config.yaml
num_hidden_layers: 23
hidden_size: 128
num_attention_heads: 2
num_key_value_heads: 2
head_dim: 64
intermediate_size: 512
vocab_size: 717
hidden_act: "gelu"
norm: "layernorm"
norm_place: "pre"
norm_eps: 1e-05
positions: "rope"
rope_theta: 10000.0
rope_fraction: 0.25
qk_norm: false
attn_scale: 0.125
bias: "all"
tie_word_embeddings: false
parallel_block: true
init: "uniform"
init_std_qkv: 0.0442
init_std_o: 0.00652
init_std_up: 0.0442
init_std_down: 0.00652
optimizer: "soap_variant"
learning_rate: 0.00824
beta1: 0.95
beta2: 0.98
weight_decay: 0.012
lr_head: 0.00735
max_grad_norm: 1.0
warmup_steps: 200
schedule: "cos"
final_lr_fraction: 0.1
batch_tokens: 16384
max_seq_len: 128
doc_mask: true
train_tokens: 96140000
max_steps: 5868
dataset: "wikipedia_en"
Each number is 200 + 30 x the weight over its row's rms, rounded and kept within 0 to 999. Layers, rows and columns count from 0. The size before them is the row's rms in percent of the matrix's.

# down: layer 20 MLP down (transposed), 512x128, rms 0.405, rows 387-439, columns 64-127
# up: layer 20 MLP up, 512x128, rms 0.379, rows 388-439, columns 64-127
down387,105,181,202,161,192,153,176,248,202,233,163,259,201,161,201,207,208,184,250,156,213,186,131,240,189,204,226,196,187,155,195,178,235,207,202,143,200,147,217,187,192,168,237,216,134,217,180,213,241,202,187,200,186,221,167,226,209,155,163,163,203,258,231,147,200
up388,112,193,217,193,207,189,180,224,183,207,222,170,282,202,222,195,250,208,186,150,189,196,254,215,188,214,183,224,130,239,174,197,204,165,179,161,180,175,219,188,171,230,211,238,194,187,254,218,190,134,183,214,233,180,241,184,177,213,213,189,200,191,132,205,226
down388,106,197,188,194,218,194,156,175,194,193,188,229,227,201,208,242,219,221,185,163,206,215,272,195,226,160,203,187,262,205,217,221,246,244,190,233,229,177,148,235,224,139,210,192,199,185,214,248,193,162,214,169,187,268,198,179,214,227,207,179,204,192,239,197,202
up389,093,214,221,194,223,188,224,186,175,222,159,147,183,204,142,217,217,187,171,182,221,199,194,162,219,280,206,185,171,204,196,172,209,157,200,173,215,139,218,251,166,190,226,212,157,200,169,182,211,256,206,235,244,182,166,211,202,260,211,211,212,189,168,239,200
down389,093,243,198,159,199,197,211,206,210,163,187,175,146,207,165,197,216,222,231,189,179,201,174,185,192,204,251,232,188,148,257,215,168,184,196,260,233,197,125,191,237,247,165,180,199,212,173,128,150,233,204,220,129,242,262,206,257,142,183,180,179,158,173,215,173
up390,093,154,177,244,154,134,141,169,181,189,212,218,153,201,209,166,230,191,179,201,179,191,205,192,187,221,179,241,215,153,236,232,184,193,282,242,200,226,187,212,213,178,206,196,212,225,250,209,198,202,264,231,183,205,217,181,238,179,216,157,198,175,202,206,209
down390,100,248,199,251,216,223,274,181,245,235,200,180,172,161,148,238,172,236,179,196,189,180,204,217,221,157,185,175,154,237,189,181,236,194,211,145,236,146,232,167,225,196,159,235,196,219,174,248,184,249,189,192,188,193,226,198,213,193,181,217,181,204,196,206,151
up391,095,169,243,235,218,177,181,155,148,227,197,199,235,232,203,181,214,235,196,168,192,170,208,208,198,253,233,154,181,218,189,184,280,176,187,204,148,201,208,215,195,154,207,254,242,221,161,195,210,239,203,235,188,169,200,218,182,186,166,200,238,194,204,192,231
down391,097,223,234,193,189,157,184,196,211,218,218,193,187,241,144,175,159,179,182,124,193,212,193,178,167,204,195,213,153,206,177,155,227,186,193,231,173,188,150,206,200,189,207,200,178,227,204,246,266,174,234,166,184,162,185,207,210,142,245,200,176,214,246,182,180
up392,112,168,156,220,174,258,203,191,171,175,215,207,179,125,213,170,208,244,199,156,233,194,145,186,195,197,243,129,172,200,214,232,247,167,238,222,160,180,203,226,200,227,192,224,202,184,165,216,245,185,197,184,164,216,192,245,238,185,216,182,215,240,193,181,208
down392,119,219,186,186,175,188,167,152,194,202,219,191,235,174,219,204,151,181,244,196,212,201,176,256,241,208,154,200,241,219,192,244,227,191,160,211,146,156,213,170,148,219,242,276,210,167,187,237,207,190,238,178,193,203,161,253,205,191,163,192,175,222,172,225,236
up393,105,210,186,138,168,177,216,213,250,177,233,189,162,208,201,159,149,248,207,221,208,262,214,241,193,178,197,193,194,176,208,192,181,254,207,164,174,212,201,165,177,213,157,231,219,225,238,218,202,158,177,215,210,233,178,176,210,209,201,220,232,200,134,166,218
down393,104,178,190,212,187,160,179,201,187,197,178,222,217,193,223,144,183,232,108,219,249,251,185,238,215,179,120,207,186,181,216,153,236,178,221,204,204,163,197,245,217,193,215,229,239,251,225,170,200,229,219,214,199,268,219,153,153,178,158,156,231,163,170,212,224
up394,101,257,217,199,180,192,242,254,206,199,233,239,167,173,207,212,276,245,227,153,171,204,203,152,186,165,216,177,210,201,205,194,153,203,203,213,175,171,228,241,181,189,208,122,248,197,205,198,225,183,197,161,222,149,212,184,222,230,286,216,189,215,217,212,187
down394,109,214,221,180,208,173,222,184,199,239,209,175,171,164,186,270,187,237,252,267,233,133,186,205,223,152,229,199,179,220,165,167,222,172,216,201,180,170,197,211,147,159,193,228,212,236,181,161,160,179,220,211,188,206,194,206,254,185,245,167,186,190,151,233,194
up395,102,219,232,238,269,236,183,206,140,199,204,192,213,232,137,243,175,272,228,154,208,192,160,222,217,266,191,208,181,214,199,183,207,189,192,208,176,286,229,218,166,200,197,177,231,170,206,168,208,211,199,231,205,188,255,186,187,218,215,184,221,172,208,246,248
down395,106,238,191,155,187,200,205,182,197,241,252,143,217,164,198,167,252,203,207,203,267,272,182,209,198,230,210,223,162,221,175,201,195,169,210,228,174,151,178,129,195,193,209,209,187,185,165,179,231,201,194,175,204,237,172,252,249,240,191,218,195,190,187,220,162
up396,110,140,190,243,225,206,195,221,197,167,203,234,153,239,147,223,203,160,169,211,213,245,212,205,203,237,243,218,203,150,163,178,219,246,177,178,210,186,149,223,226,178,202,231,240,233,237,248,196,209,201,158,202,245,191,240,177,198,180,208,211,209,197,262,206
down396,109,139,195,193,154,235,179,195,186,219,194,185,222,303,192,238,216,243,184,150,153,231,162,154,205,172,162,174,221,172,218,174,151,197,164,199,247,221,240,261,169,203,193,179,171,172,231,186,196,181,227,191,220,134,187,212,213,202,198,140,189,209,179,192,191
up397,100,243,201,287,218,232,236,230,223,180,175,218,190,220,179,245,132,160,168,160,183,189,207,185,252,212,182,151,196,225,200,232,177,249,163,186,196,207,249,162,160,168,168,193,161,224,235,162,230,220,207,188,176,176,210,186,228,239,189,162,175,171,228,178,195
down397,094,227,245,176,196,211,207,244,195,243,210,224,177,186,224,233,226,189,195,165,187,209,261,194,196,198,201,178,124,243,237,161,150,180,204,243,183,160,199,228,204,199,179,189,168,181,198,161,230,213,233,266,215,155,194,207,198,210,170,178,227,206,238,182,217
up398,107,256,239,211,198,200,239,201,190,154,197,212,215,191,219,240,159,226,172,211,187,187,207,224,238,238,162,206,188,209,175,188,192,199,176,222,204,198,221,213,194,153,150,239,169,209,234,185,192,235,226,218,141,155,229,227,145,196,198,255,153,206,147,202,242
down398,101,159,172,148,154,178,195,202,222,195,230,177,226,196,199,218,217,168,165,213,181,131,167,152,176,179,194,178,228,239,225,190,205,182,178,163,217,151,214,204,170,173,209,182,170,222,174,181,211,190,240,217,188,147,168,216,190,214,227,234,187,233,216,135,241
up399,108,195,194,268,181,198,221,142,220,179,263,169,217,176,226,204,187,247,198,211,215,209,231,171,208,227,241,172,218,226,204,206,180,298,186,178,190,194,120,199,169,243,271,215,172,186,201,211,184,192,193,188,184,216,202,194,198,197,194,218,194,178,201,197,171
down399,090,192,195,165,156,200,231,225,230,185,250,234,268,196,209,217,178,210,172,188,219,228,227,219,153,196,227,173,167,204,242,184,220,244,204,216,182,216,233,200,193,210,216,165,122,227,163,204,193,197,208,210,150,200,224,234,207,180,184,244,157,189,201,184,220
up400,098,190,182,221,172,223,140,198,200,212,176,169,224,186,239,209,189,255,182,173,217,249,233,195,198,213,196,163,216,249,174,243,214,241,177,223,248,185,217,171,199,248,229,167,203,231,206,207,124,205,203,193,269,200,226,190,177,227,199,191,262,169,207,163,218
down400,101,179,231,225,166,195,211,179,150,213,217,218,204,161,224,164,185,217,249,194,224,231,219,226,215,231,254,180,247,187,169,220,194,224,239,197,201,153,156,210,193,134,175,203,205,193,244,198,255,227,212,189,222,214,206,217,196,177,245,233,173,184,204,186,140
up401,092,167,181,171,197,218,275,234,155,165,181,181,193,227,170,247,208,213,144,164,236,183,200,223,183,196,244,217,159,203,185,208,150,199,196,178,184,193,159,199,150,202,162,197,179,130,204,174,196,154,252,241,252,192,253,233,190,224,176,231,219,185,224,236,210
down401,101,176,207,239,232,220,198,180,205,215,269,186,223,221,176,208,169,236,222,169,170,250,159,188,193,201,261,177,226,175,241,257,166,193,211,194,180,154,156,177,221,200,180,178,160,140,204,201,192,130,199,195,236,203,238,203,187,236,175,186,238,101,211,197,187
up402,106,208,195,182,236,193,199,162,185,244,211,193,224,169,177,178,177,229,209,177,125,280,222,162,184,200,200,235,191,246,174,201,242,182,183,274,173,147,180,196,187,213,242,182,210,242,221,245,219,196,230,184,194,149,225,163,177,193,188,192,184,224,216,200,234
down402,099,232,204,196,205,257,169,203,195,166,204,242,195,120,195,201,226,203,180,205,142,193,218,186,132,197,258,189,172,186,169,207,238,191,223,231,202,213,168,134,196,229,220,253,212,219,224,206,177,178,202,191,186,198,206,204,231,270,178,188,221,199,231,159,154
up403,100,200,194,159,164,244,164,185,185,168,159,199,175,215,192,264,184,206,254,205,222,192,192,216,186,179,202,215,186,134,225,219,154,213,187,188,216,201,214,217,210,197,201,195,197,131,201,233,273,180,230,209,239,218,188,210,222,233,190,222,229,255,188,193,222
down403,105,253,207,155,202,150,176,194,165,162,180,297,175,289,186,206,192,199,183,228,208,149,217,192,181,126,209,186,183,242,222,202,212,180,176,207,192,239,239,254,220,226,215,199,143,191,204,201,228,184,152,230,227,221,182,175,134,202,217,212,274,260,199,194,201
up404,100,168,205,196,205,175,238,226,252,129,230,239,180,200,180,160,203,179,217,163,167,183,206,185,212,242,204,185,150,172,236,170,209,154,251,171,198,174,172,210,156,206,186,213,155,230,152,208,200,194,198,212,213,171,227,169,199,230,150,211,218,214,227,177,218
down404,108,237,214,171,210,224,241,147,214,192,222,128,200,177,159,216,192,243,202,178,156,206,152,239,233,213,172,229,207,207,257,187,238,207,225,230,186,178,191,213,150,181,226,164,202,238,172,194,170,239,199,207,204,196,171,169,162,249,173,214,162,223,199,241,239
up405,095,213,168,176,222,234,210,228,252,240,204,162,194,206,190,259,206,208,188,213,124,214,204,195,194,181,230,195,159,176,191,195,201,224,190,180,145,152,194,223,125,172,203,215,255,169,180,167,222,190,185,239,241,187,244,193,201,256,169,198,184,174,127,184,264
down405,097,188,174,193,199,180,185,225,230,217,222,170,179,153,131,236,193,145,210,223,260,201,206,215,219,217,224,155,262,184,144,224,224,227,209,211,200,221,204,170,167,236,239,198,202,213,170,172,193,217,184,245,211,198,213,168,212,158,250,199,137,185,203,168,161
up406,103,186,132,179,178,189,200,205,195,199,178,225,249,217,220,152,223,197,191,226,163,166,225,118,183,187,226,177,176,145,129,185,209,255,249,273,188,167,171,234,206,196,224,204,196,199,243,196,229,219,235,225,145,190,205,228,196,191,185,198,177,169,225,220,228
down406,100,188,217,201,225,207,226,186,138,167,174,224,214,220,243,215,143,202,226,232,215,214,215,156,199,186,254,268,192,208,214,220,206,172,206,209,196,173,193,191,229,197,156,192,152,185,100,134,215,224,187,220,152,200,195,182,173,214,265,225,180,221,133,188,215
up407,102,197,189,206,203,178,201,185,216,202,232,159,207,221,203,209,227,198,164,204,250,217,188,184,199,195,285,198,232,205,180,132,174,218,204,153,207,124,180,249,202,233,241,213,190,172,195,174,169,219,175,191,198,217,178,209,224,187,197,191,215,168,194,195,182
down407,103,198,225,210,214,195,192,220,188,207,266,198,212,213,244,237,200,220,148,196,154,212,163,178,216,176,241,141,214,185,188,163,217,189,211,226,217,185,251,185,142,186,243,217,165,129,183,233,155,192,223,189,181,202,171,228,229,200,249,201,188,196,195,178,191
up408,109,214,203,200,210,266,234,177,197,214,219,248,224,193,188,179,262,232,200,157,180,258,216,184,175,174,212,156,194,175,185,179,180,207,182,201,193,185,228,159,200,185,196,237,118,210,227,183,240,232,198,172,179,216,192,177,231,234,189,215,204,184,186,229,231
down408,102,193,162,187,185,203,219,184,228,173,210,174,188,169,198,192,184,221,182,173,192,213,221,241,178,189,258,187,203,206,200,225,209,228,145,226,256,211,207,206,187,177,188,211,181,184,225,181,240,248,255,183,163,171,174,198,236,262,223,211,220,157,188,187,225
up409,095,199,191,223,162,232,228,186,226,207,213,160,192,200,224,234,162,235,234,203,255,177,139,169,171,180,218,241,184,193,207,123,217,240,178,187,229,161,237,224,212,207,246,209,188,159,200,260,165,172,179,183,183,256,182,232,178,191,167,225,183,203,179,157,194
down409,097,226,184,169,192,186,199,181,245,198,222,195,161,221,212,198,222,221,213,192,207,218,240,165,219,255,162,198,220,203,170,202,181,176,205,215,187,226,182,231,150,192,167,186,202,227,203,211,227,183,243,188,150,221,222,229,159,218,229,170,247,199,176,188,241
up410,091,201,244,198,167,178,227,182,164,186,128,240,185,188,190,225,214,192,175,133,176,150,148,221,186,222,158,230,162,241,160,164,193,225,166,208,205,216,241,215,197,250,163,223,201,238,213,198,161,193,195,219,208,199,194,135,245,169,178,203,183,165,202,243,239
down410,096,159,134,177,204,222,215,175,190,195,234,247,208,189,171,226,213,157,148,191,212,249,223,219,147,143,153,224,203,231,207,145,219,197,189,200,219,218,197,220,168,203,195,215,182,200,169,213,201,158,259,177,225,147,214,153,183,113,208,288,217,205,224,242,205
up411,080,181,189,211,199,223,157,150,222,193,243,211,183,203,199,191,215,225,198,196,236,208,210,200,219,203,175,138,189,198,214,220,226,194,240,199,168,201,189,215,189,217,134,214,190,218,206,277,193,221,118,152,247,154,267,188,224,201,224,187,183,208,175,187,248
down411,085,257,177,177,195,169,206,234,229,186,188,194,137,235,230,247,207,157,222,247,239,187,191,198,183,183,189,125,155,169,203,185,218,215,196,218,201,191,199,188,178,210,179,189,201,186,239,173,171,273,234,240,192,230,191,195,226,217,205,172,218,229,228,175,192
up412,109,212,193,235,168,174,206,198,173,199,230,208,270,172,223,192,207,165,238,191,177,179,162,236,218,163,235,242,202,198,210,160,197,190,187,201,186,239,255,232,231,179,172,199,237,190,222,241,198,246,214,227,177,191,237,203,209,158,210,195,186,179,172,197,160
down412,098,162,240,212,185,200,201,246,219,217,241,216,250,163,184,206,215,178,187,210,163,167,164,234,263,203,203,187,194,206,216,198,177,177,185,180,157,132,236,161,173,193,203,206,173,190,165,222,219,229,171,212,206,200,265,158,210,162,150,204,208,191,217,223,243
up413,108,219,236,199,231,219,180,199,222,167,197,154,165,162,238,209,225,252,237,232,194,164,241,193,190,219,154,172,226,195,183,240,216,226,193,180,212,178,220,182,184,234,203,265,201,228,162,160,233,161,198,242,174,159,168,197,193,172,192,162,184,236,195,166,226
down413,095,158,223,252,238,246,204,195,142,207,213,243,144,212,172,142,162,196,215,202,173,212,260,204,153,185,156,182,198,230,213,142,159,211,196,196,173,210,256,217,197,211,161,226,183,154,188,202,185,170,232,207,173,246,232,248,178,208,237,237,196,184,204,213,192
up414,107,209,171,227,215,187,178,193,192,186,203,204,156,199,216,156,175,219,248,214,228,226,167,225,244,218,144,203,184,213,177,165,189,254,208,171,210,185,206,142,243,228,221,188,129,222,220,223,230,201,229,229,201,188,200,207,251,190,160,176,216,177,192,226,135
down414,103,168,174,194,213,204,163,253,183,229,165,177,247,154,182,216,214,251,177,240,257,222,228,158,208,179,189,204,237,182,153,189,251,198,194,210,204,233,212,182,167,172,188,217,163,232,259,206,157,194,222,187,211,211,246,231,233,210,195,196,185,177,195,191,166
up415,101,195,215,172,183,201,215,214,191,274,189,236,244,226,239,227,200,179,169,273,226,227,248,143,211,221,233,176,213,198,189,225,148,148,204,202,157,155,198,196,188,266,215,184,175,128,260,215,199,194,160,213,215,188,197,221,169,209,152,222,206,148,185,256,192
down415,101,244,197,147,190,209,172,168,168,230,211,214,172,247,203,241,241,182,134,219,157,209,121,210,226,265,186,204,167,185,162,213,241,185,141,194,241,219,221,200,236,208,160,157,208,152,176,170,201,210,188,168,209,181,185,209,219,205,250,162,203,201,220,294,194
up416,097,175,219,190,179,242,172,185,151,234,254,205,161,204,251,167,204,198,216,213,206,206,128,177,220,241,219,230,157,209,141,198,259,158,191,196,244,202,160,217,229,208,191,223,198,223,214,187,211,245,203,188,198,219,203,191,198,223,208,178,207,168,236,283,243
down416,091,196,161,203,220,201,171,207,239,208,210,227,191,195,201,219,250,216,186,231,184,206,202,225,184,214,152,196,228,195,223,199,189,205,251,226,233,228,183,257,241,178,188,172,177,163,168,129,203,168,183,186,207,142,206,213,159,182,148,181,231,202,214,186,194
up417,106,185,254,217,186,156,189,186,214,185,221,246,250,163,195,201,198,139,230,207,236,185,207,148,180,218,174,233,168,166,164,208,175,169,234,196,182,224,222,217,178,167,240,151,193,214,226,262,142,207,221,198,213,174,208,192,232,180,211,180,235,228,179,160,190
down417,093,198,165,264,199,178,185,177,240,216,180,224,236,187,165,173,196,140,211,219,120,211,216,215,182,195,193,178,125,193,198,216,212,204,211,169,188,197,213,211,178,210,227,192,232,186,170,171,233,311,194,253,203,220,200,190,218,197,164,186,181,157,220,188,225
up418,100,200,162,214,249,184,185,207,200,140,225,212,163,220,204,181,209,226,215,178,212,217,198,191,244,188,247,233,181,198,193,188,228,183,232,151,194,197,215,254,156,183,218,229,204,200,234,214,195,200,149,241,219,105,222,197,263,223,177,198,200,162,203,195,179
down418,099,181,258,169,185,241,202,214,190,221,202,232,238,212,206,146,155,138,227,197,233,211,187,229,206,168,230,202,206,175,189,197,171,242,170,199,214,165,210,227,194,243,228,184,211,184,181,171,174,208,189,201,203,205,234,249,231,244,217,221,190,197,201,278,207
up419,110,204,225,242,199,227,175,226,175,226,205,199,235,245,150,177,258,187,176,151,179,196,224,184,211,202,180,183,219,208,164,298,158,248,189,200,234,155,254,193,197,193,209,169,105,239,255,167,188,192,217,170,186,181,234,211,187,214,189,228,236,212,200,152,178
down419,107,199,235,238,231,237,198,186,223,182,186,199,240,173,141,153,207,214,177,132,233,166,190,248,218,213,166,197,184,216,227,251,150,218,158,218,206,193,200,205,134,222,218,168,151,213,237,193,230,242,172,194,231,147,215,193,161,129,205,224,163,218,268,218,195
up420,097,187,202,207,143,208,199,134,213,186,204,207,196,149,188,195,198,188,169,211,183,213,163,198,125,179,191,237,229,210,153,215,210,214,183,189,171,210,219,170,234,180,205,208,194,218,149,198,226,189,175,201,180,196,211,147,177,205,234,184,182,230,163,162,245
down420,095,160,242,190,204,173,172,194,216,187,183,192,211,265,188,193,196,220,210,252,209,172,159,222,239,185,206,164,235,219,204,183,266,234,217,262,161,232,267,226,145,203,178,231,204,184,189,221,205,279,178,233,228,212,158,211,196,232,168,196,174,178,249,183,186
up421,095,175,188,185,250,161,211,216,219,264,172,203,187,229,148,271,183,196,203,182,180,204,182,209,214,150,197,170,158,168,193,187,212,224,128,196,259,226,201,144,203,142,192,207,208,237,190,219,222,207,153,220,238,231,246,237,196,243,203,188,179,206,180,192,182
down421,099,131,175,230,213,178,187,199,143,142,195,173,198,197,146,211,191,202,223,195,177,215,198,188,211,186,192,201,168,232,268,200,209,183,191,195,221,261,247,174,200,194,187,224,208,201,184,163,194,191,226,204,179,154,236,158,169,152,199,271,208,223,167,218,188
up422,095,189,209,238,187,207,188,231,229,201,191,256,214,216,189,214,211,223,191,234,189,174,261,165,176,249,136,219,224,223,235,203,203,245,180,244,212,199,244,215,137,175,234,198,172,187,248,240,181,170,198,219,180,233,239,156,158,200,174,250,202,237,213,178,195
down422,090,217,159,187,200,179,165,210,267,212,204,196,190,187,161,179,190,272,182,131,228,161,236,178,245,170,208,256,238,163,215,212,202,219,207,209,251,168,232,185,194,203,181,186,186,185,170,228,148,200,207,162,202,156,214,222,198,224,227,194,163,199,238,184,168
up423,099,208,184,182,218,223,202,193,179,209,213,201,206,230,203,213,167,150,136,204,244,276,255,164,226,221,124,199,224,197,211,168,160,175,193,164,173,226,179,182,232,221,239,182,161,189,239,186,177,179,179,164,221,174,198,211,211,219,167,204,191,222,151,170,196
down423,108,225,205,211,201,199,234,178,209,173,222,205,193,238,242,222,193,180,202,226,172,210,200,285,203,171,201,227,241,223,180,163,156,214,177,228,172,172,220,200,200,201,241,135,169,161,203,186,213,153,139,244,191,227,151,192,173,199,229,205,220,207,186,191,196
up424,114,145,176,250,185,224,187,191,228,198,185,160,187,204,196,182,213,214,182,164,198,182,195,270,235,230,208,181,191,269,168,230,259,207,211,240,251,199,235,239,159,197,231,200,180,218,251,202,225,176,217,185,211,218,178,209,216,185,190,189,191,226,177,184,219
down424,109,245,257,215,233,220,204,205,230,165,258,213,201,243,188,117,157,242,241,126,174,202,195,183,175,213,182,247,224,241,181,219,178,143,191,188,215,198,237,197,183,221,225,203,199,218,172,197,218,182,198,193,213,245,207,219,229,261,177,153,250,213,210,214,214
up425,099,173,221,170,213,197,173,235,180,212,200,195,184,167,252,185,175,226,189,159,138,218,236,181,216,265,206,167,243,198,198,193,208,215,256,155,190,217,217,232,152,156,218,220,230,232,196,250,254,205,194,149,216,182,186,196,160,168,212,189,198,159,233,207,243
down425,110,219,197,213,173,221,174,244,179,205,201,148,256,213,190,188,157,241,220,161,164,254,220,216,212,158,166,232,206,224,236,213,167,237,214,180,158,205,105,176,151,197,223,219,249,155,260,161,217,204,208,186,211,197,202,181,227,182,217,214,175,216,219,216,175
up426,091,235,164,205,151,229,166,222,200,229,207,222,184,193,236,231,231,204,182,169,189,247,209,169,226,185,198,223,154,200,167,217,250,173,193,193,165,210,219,206,200,234,199,244,155,223,190,207,153,240,222,237,176,207,201,215,158,216,134,216,142,227,188,156,234
down426,094,192,218,190,231,226,182,195,238,227,212,185,246,203,236,183,243,239,157,195,185,164,216,130,197,199,261,169,181,194,291,251,214,189,195,233,210,180,234,159,157,205,223,176,221,212,170,226,148,225,180,216,161,208,182,204,209,220,173,189,207,175,240,186,189
up427,110,189,190,168,147,196,172,210,215,170,179,186,192,201,205,211,202,230,246,185,195,197,188,217,261,172,214,158,164,156,187,117,189,165,193,158,219,238,239,191,209,190,208,247,166,229,260,202,152,160,257,212,206,239,167,202,188,213,256,270,210,187,195,166,278
down427,097,172,224,236,172,208,246,192,226,210,271,223,229,149,172,213,170,269,210,173,219,192,169,221,253,231,139,187,186,203,219,187,165,216,241,192,164,261,157,144,227,202,208,196,191,256,241,186,185,150,151,185,202,172,179,230,169,184,200,170,213,257,179,187,178
up428,100,160,189,234,204,235,181,213,192,189,237,224,255,150,176,216,199,194,239,172,164,209,175,196,204,184,205,225,195,128,188,240,171,189,209,215,196,191,224,219,256,215,268,177,181,219,153,211,207,241,180,218,173,241,219,179,228,173,213,251,216,175,221,178,190
down428,097,220,197,221,148,196,196,137,223,225,192,154,185,144,195,238,209,190,206,240,217,203,192,170,194,256,193,170,153,123,238,170,180,211,165,196,234,182,274,203,247,202,198,190,213,153,201,173,217,198,198,177,210,204,198,180,203,216,200,162,195,194,229,164,162
up429,103,158,200,166,232,197,217,208,181,251,204,208,246,206,180,168,220,172,160,208,201,232,205,187,175,223,232,213,227,193,214,193,160,210,174,210,125,185,228,193,183,223,238,242,250,182,223,214,202,206,174,227,220,188,203,218,150,201,210,164,200,242,190,191,192
down429,109,185,137,210,267,192,242,252,145,229,231,224,232,192,186,179,220,141,208,210,237,199,235,247,221,203,202,166,261,144,196,249,160,228,175,198,155,219,245,239,169,238,174,199,158,227,234,178,221,239,168,210,140,228,159,258,171,218,176,190,251,187,224,220,193
up430,090,145,218,206,189,213,173,247,174,223,159,197,211,254,228,182,166,178,191,200,232,177,210,188,249,208,191,251,217,251,242,228,213,174,227,201,204,193,165,201,186,226,142,188,150,187,230,205,226,218,196,231,172,171,187,232,233,178,192,187,208,151,189,139,171
down430,099,216,184,209,159,152,258,189,176,196,172,176,175,192,167,236,182,224,163,201,203,173,135,187,183,145,214,218,175,224,206,219,209,194,221,240,185,140,205,149,234,207,165,201,237,204,226,188,230,228,230,235,162,204,205,259,220,198,200,194,178,196,216,192,243
up431,111,225,198,160,182,161,249,222,239,199,216,213,238,193,176,258,215,180,166,224,197,161,216,174,180,227,138,199,193,233,200,183,137,236,197,206,218,253,226,222,228,172,198,178,103,227,199,201,199,180,175,247,170,190,219,172,201,236,150,208,230,167,198,173,157
down431,101,242,225,206,138,199,213,172,218,212,194,188,184,195,187,201,191,184,208,210,176,169,135,193,204,161,158,195,210,123,176,263,220,211,187,221,194,168,211,221,150,152,237,224,190,189,193,168,194,261,165,200,250,258,196,201,215,223,182,256,278,205,193,193,208
up432,099,199,164,203,146,185,161,210,171,196,188,185,213,183,200,189,225,133,212,200,223,212,206,158,196,165,275,228,209,200,185,231,179,160,256,196,200,268,170,189,190,207,169,204,214,210,216,190,210,189,251,175,233,176,207,233,136,142,147,194,204,180,206,162,228
down432,096,190,174,182,140,201,184,248,206,220,159,173,220,181,244,224,205,193,219,226,213,229,209,176,227,189,280,209,200,198,224,193,173,164,178,176,196,257,216,164,148,178,250,164,228,135,202,160,219,185,172,233,155,222,140,223,206,201,193,157,239,212,216,152,211
up433,098,195,192,217,180,219,190,166,197,241,234,210,177,184,246,209,156,165,189,228,200,187,245,153,177,170,219,265,167,236,207,215,133,152,147,236,213,216,243,193,227,194,216,165,240,227,200,214,231,171,152,251,223,192,219,210,172,131,180,138,227,201,178,149,203
down433,104,195,151,194,176,187,188,226,192,195,182,249,233,169,165,234,192,239,216,198,168,212,217,153,176,151,203,221,196,233,186,216,155,207,184,207,219,183,153,223,166,197,205,240,205,256,233,172,206,212,167,220,204,250,168,235,245,197,210,210,157,205,162,210,274
up434,113,215,187,239,224,214,175,212,156,219,148,214,204,220,179,230,209,204,169,197,182,252,172,200,200,153,207,209,194,272,155,206,176,216,143,190,214,203,213,180,175,187,139,181,182,237,188,204,181,155,254,162,185,185,225,188,261,256,161,242,162,228,193,241,209
down434,105,193,246,213,189,145,268,163,178,238,153,176,180,178,177,200,235,172,246,195,186,196,236,214,191,243,191,193,194,255,193,226,233,129,229,262,203,176,206,194,246,206,188,192,164,203,246,134,215,230,190,222,171,203,169,218,221,175,187,255,177,193,236,204,263
up435,107,283,207,245,179,228,132,213,224,204,209,226,182,163,202,197,180,190,210,183,205,165,185,162,202,207,207,162,173,215,167,200,144,238,214,141,194,222,156,213,223,191,211,212,187,175,207,208,190,244,221,160,179,188,172,175,237,286,203,211,176,159,247,148,212
down435,102,175,194,159,153,224,202,229,132,228,181,183,216,175,188,221,197,159,233,199,209,199,217,195,158,220,189,186,241,208,164,163,214,150,222,206,173,226,165,243,230,222,144,235,204,158,188,189,224,196,201,186,164,212,195,210,188,187,218,222,226,209,160,172,191
up436,093,167,210,233,215,183,181,197,169,199,250,208,168,201,180,201,220,269,241,241,257,206,180,211,169,138,153,189,198,158,177,212,241,211,207,204,225,202,229,184,195,227,183,167,221,177,217,183,205,182,177,180,226,230,147,153,253,227,188,166,216,211,198,231,185
down436,097,194,136,190,213,211,182,234,217,178,160,186,231,193,219,231,193,198,156,192,183,179,159,167,174,175,264,152,230,205,160,213,131,203,196,189,175,235,179,199,220,241,180,229,193,229,152,135,210,209,223,169,207,215,201,219,200,257,171,203,156,188,213,195,187
up437,091,185,197,264,184,255,193,181,195,257,197,211,190,179,177,210,221,154,207,157,238,241,177,246,182,137,203,226,249,145,160,212,192,184,172,178,211,226,223,188,262,146,201,168,218,178,208,208,237,225,129,264,181,210,152,184,256,189,169,179,197,293,259,257,235
down437,097,205,197,200,198,220,227,141,221,161,212,192,161,171,168,238,190,155,239,240,141,208,181,266,173,192,235,208,213,190,265,222,202,187,204,175,210,242,173,194,294,219,183,226,242,171,268,194,145,200,218,197,191,147,178,177,260,169,170,144,168,249,245,166,202
up438,097,191,227,188,256,176,185,155,213,195,170,232,202,195,204,223,226,189,206,179,257,193,242,236,203,207,147,223,147,236,210,209,230,248,152,185,194,149,146,259,224,248,148,196,191,277,176,207,203,101,206,207,230,206,196,161,206,173,176,183,181,166,204,197,196
down438,101,235,227,195,207,158,150,214,197,215,186,153,218,167,216,245,141,227,218,193,189,219,212,232,208,215,192,162,209,213,225,156,241,206,192,218,202,233,235,224,176,157,190,242,245,185,236,208,173,201,202,207,214,195,196,140,238,171,172,202,174,222,197,197,166
up439,113,175,201,158,209,180,256,173,175,272,216,183,178,169,188,167,225,176,173,167,255,202,200,197,208,198,205,214,160,203,153,163,233,214,217,252,168,139,212,205,199,241,179,182,181,257,207,215,181,165,229,171,187,197,212,208,233,236,166,196,221,209,218,194,179
down439,114,177,187,195,248,223,257,197,214,208,182,153,206,204,237,225,193,155,200,156,243,171,211,245,222,221,223,179,193,180,216,233,154,204,178,200,194,219,270,191,191,211,158,190,168,181,184,209,183,163,218,222,185,193,189,167,242,256,193,206,207,199,240,197,199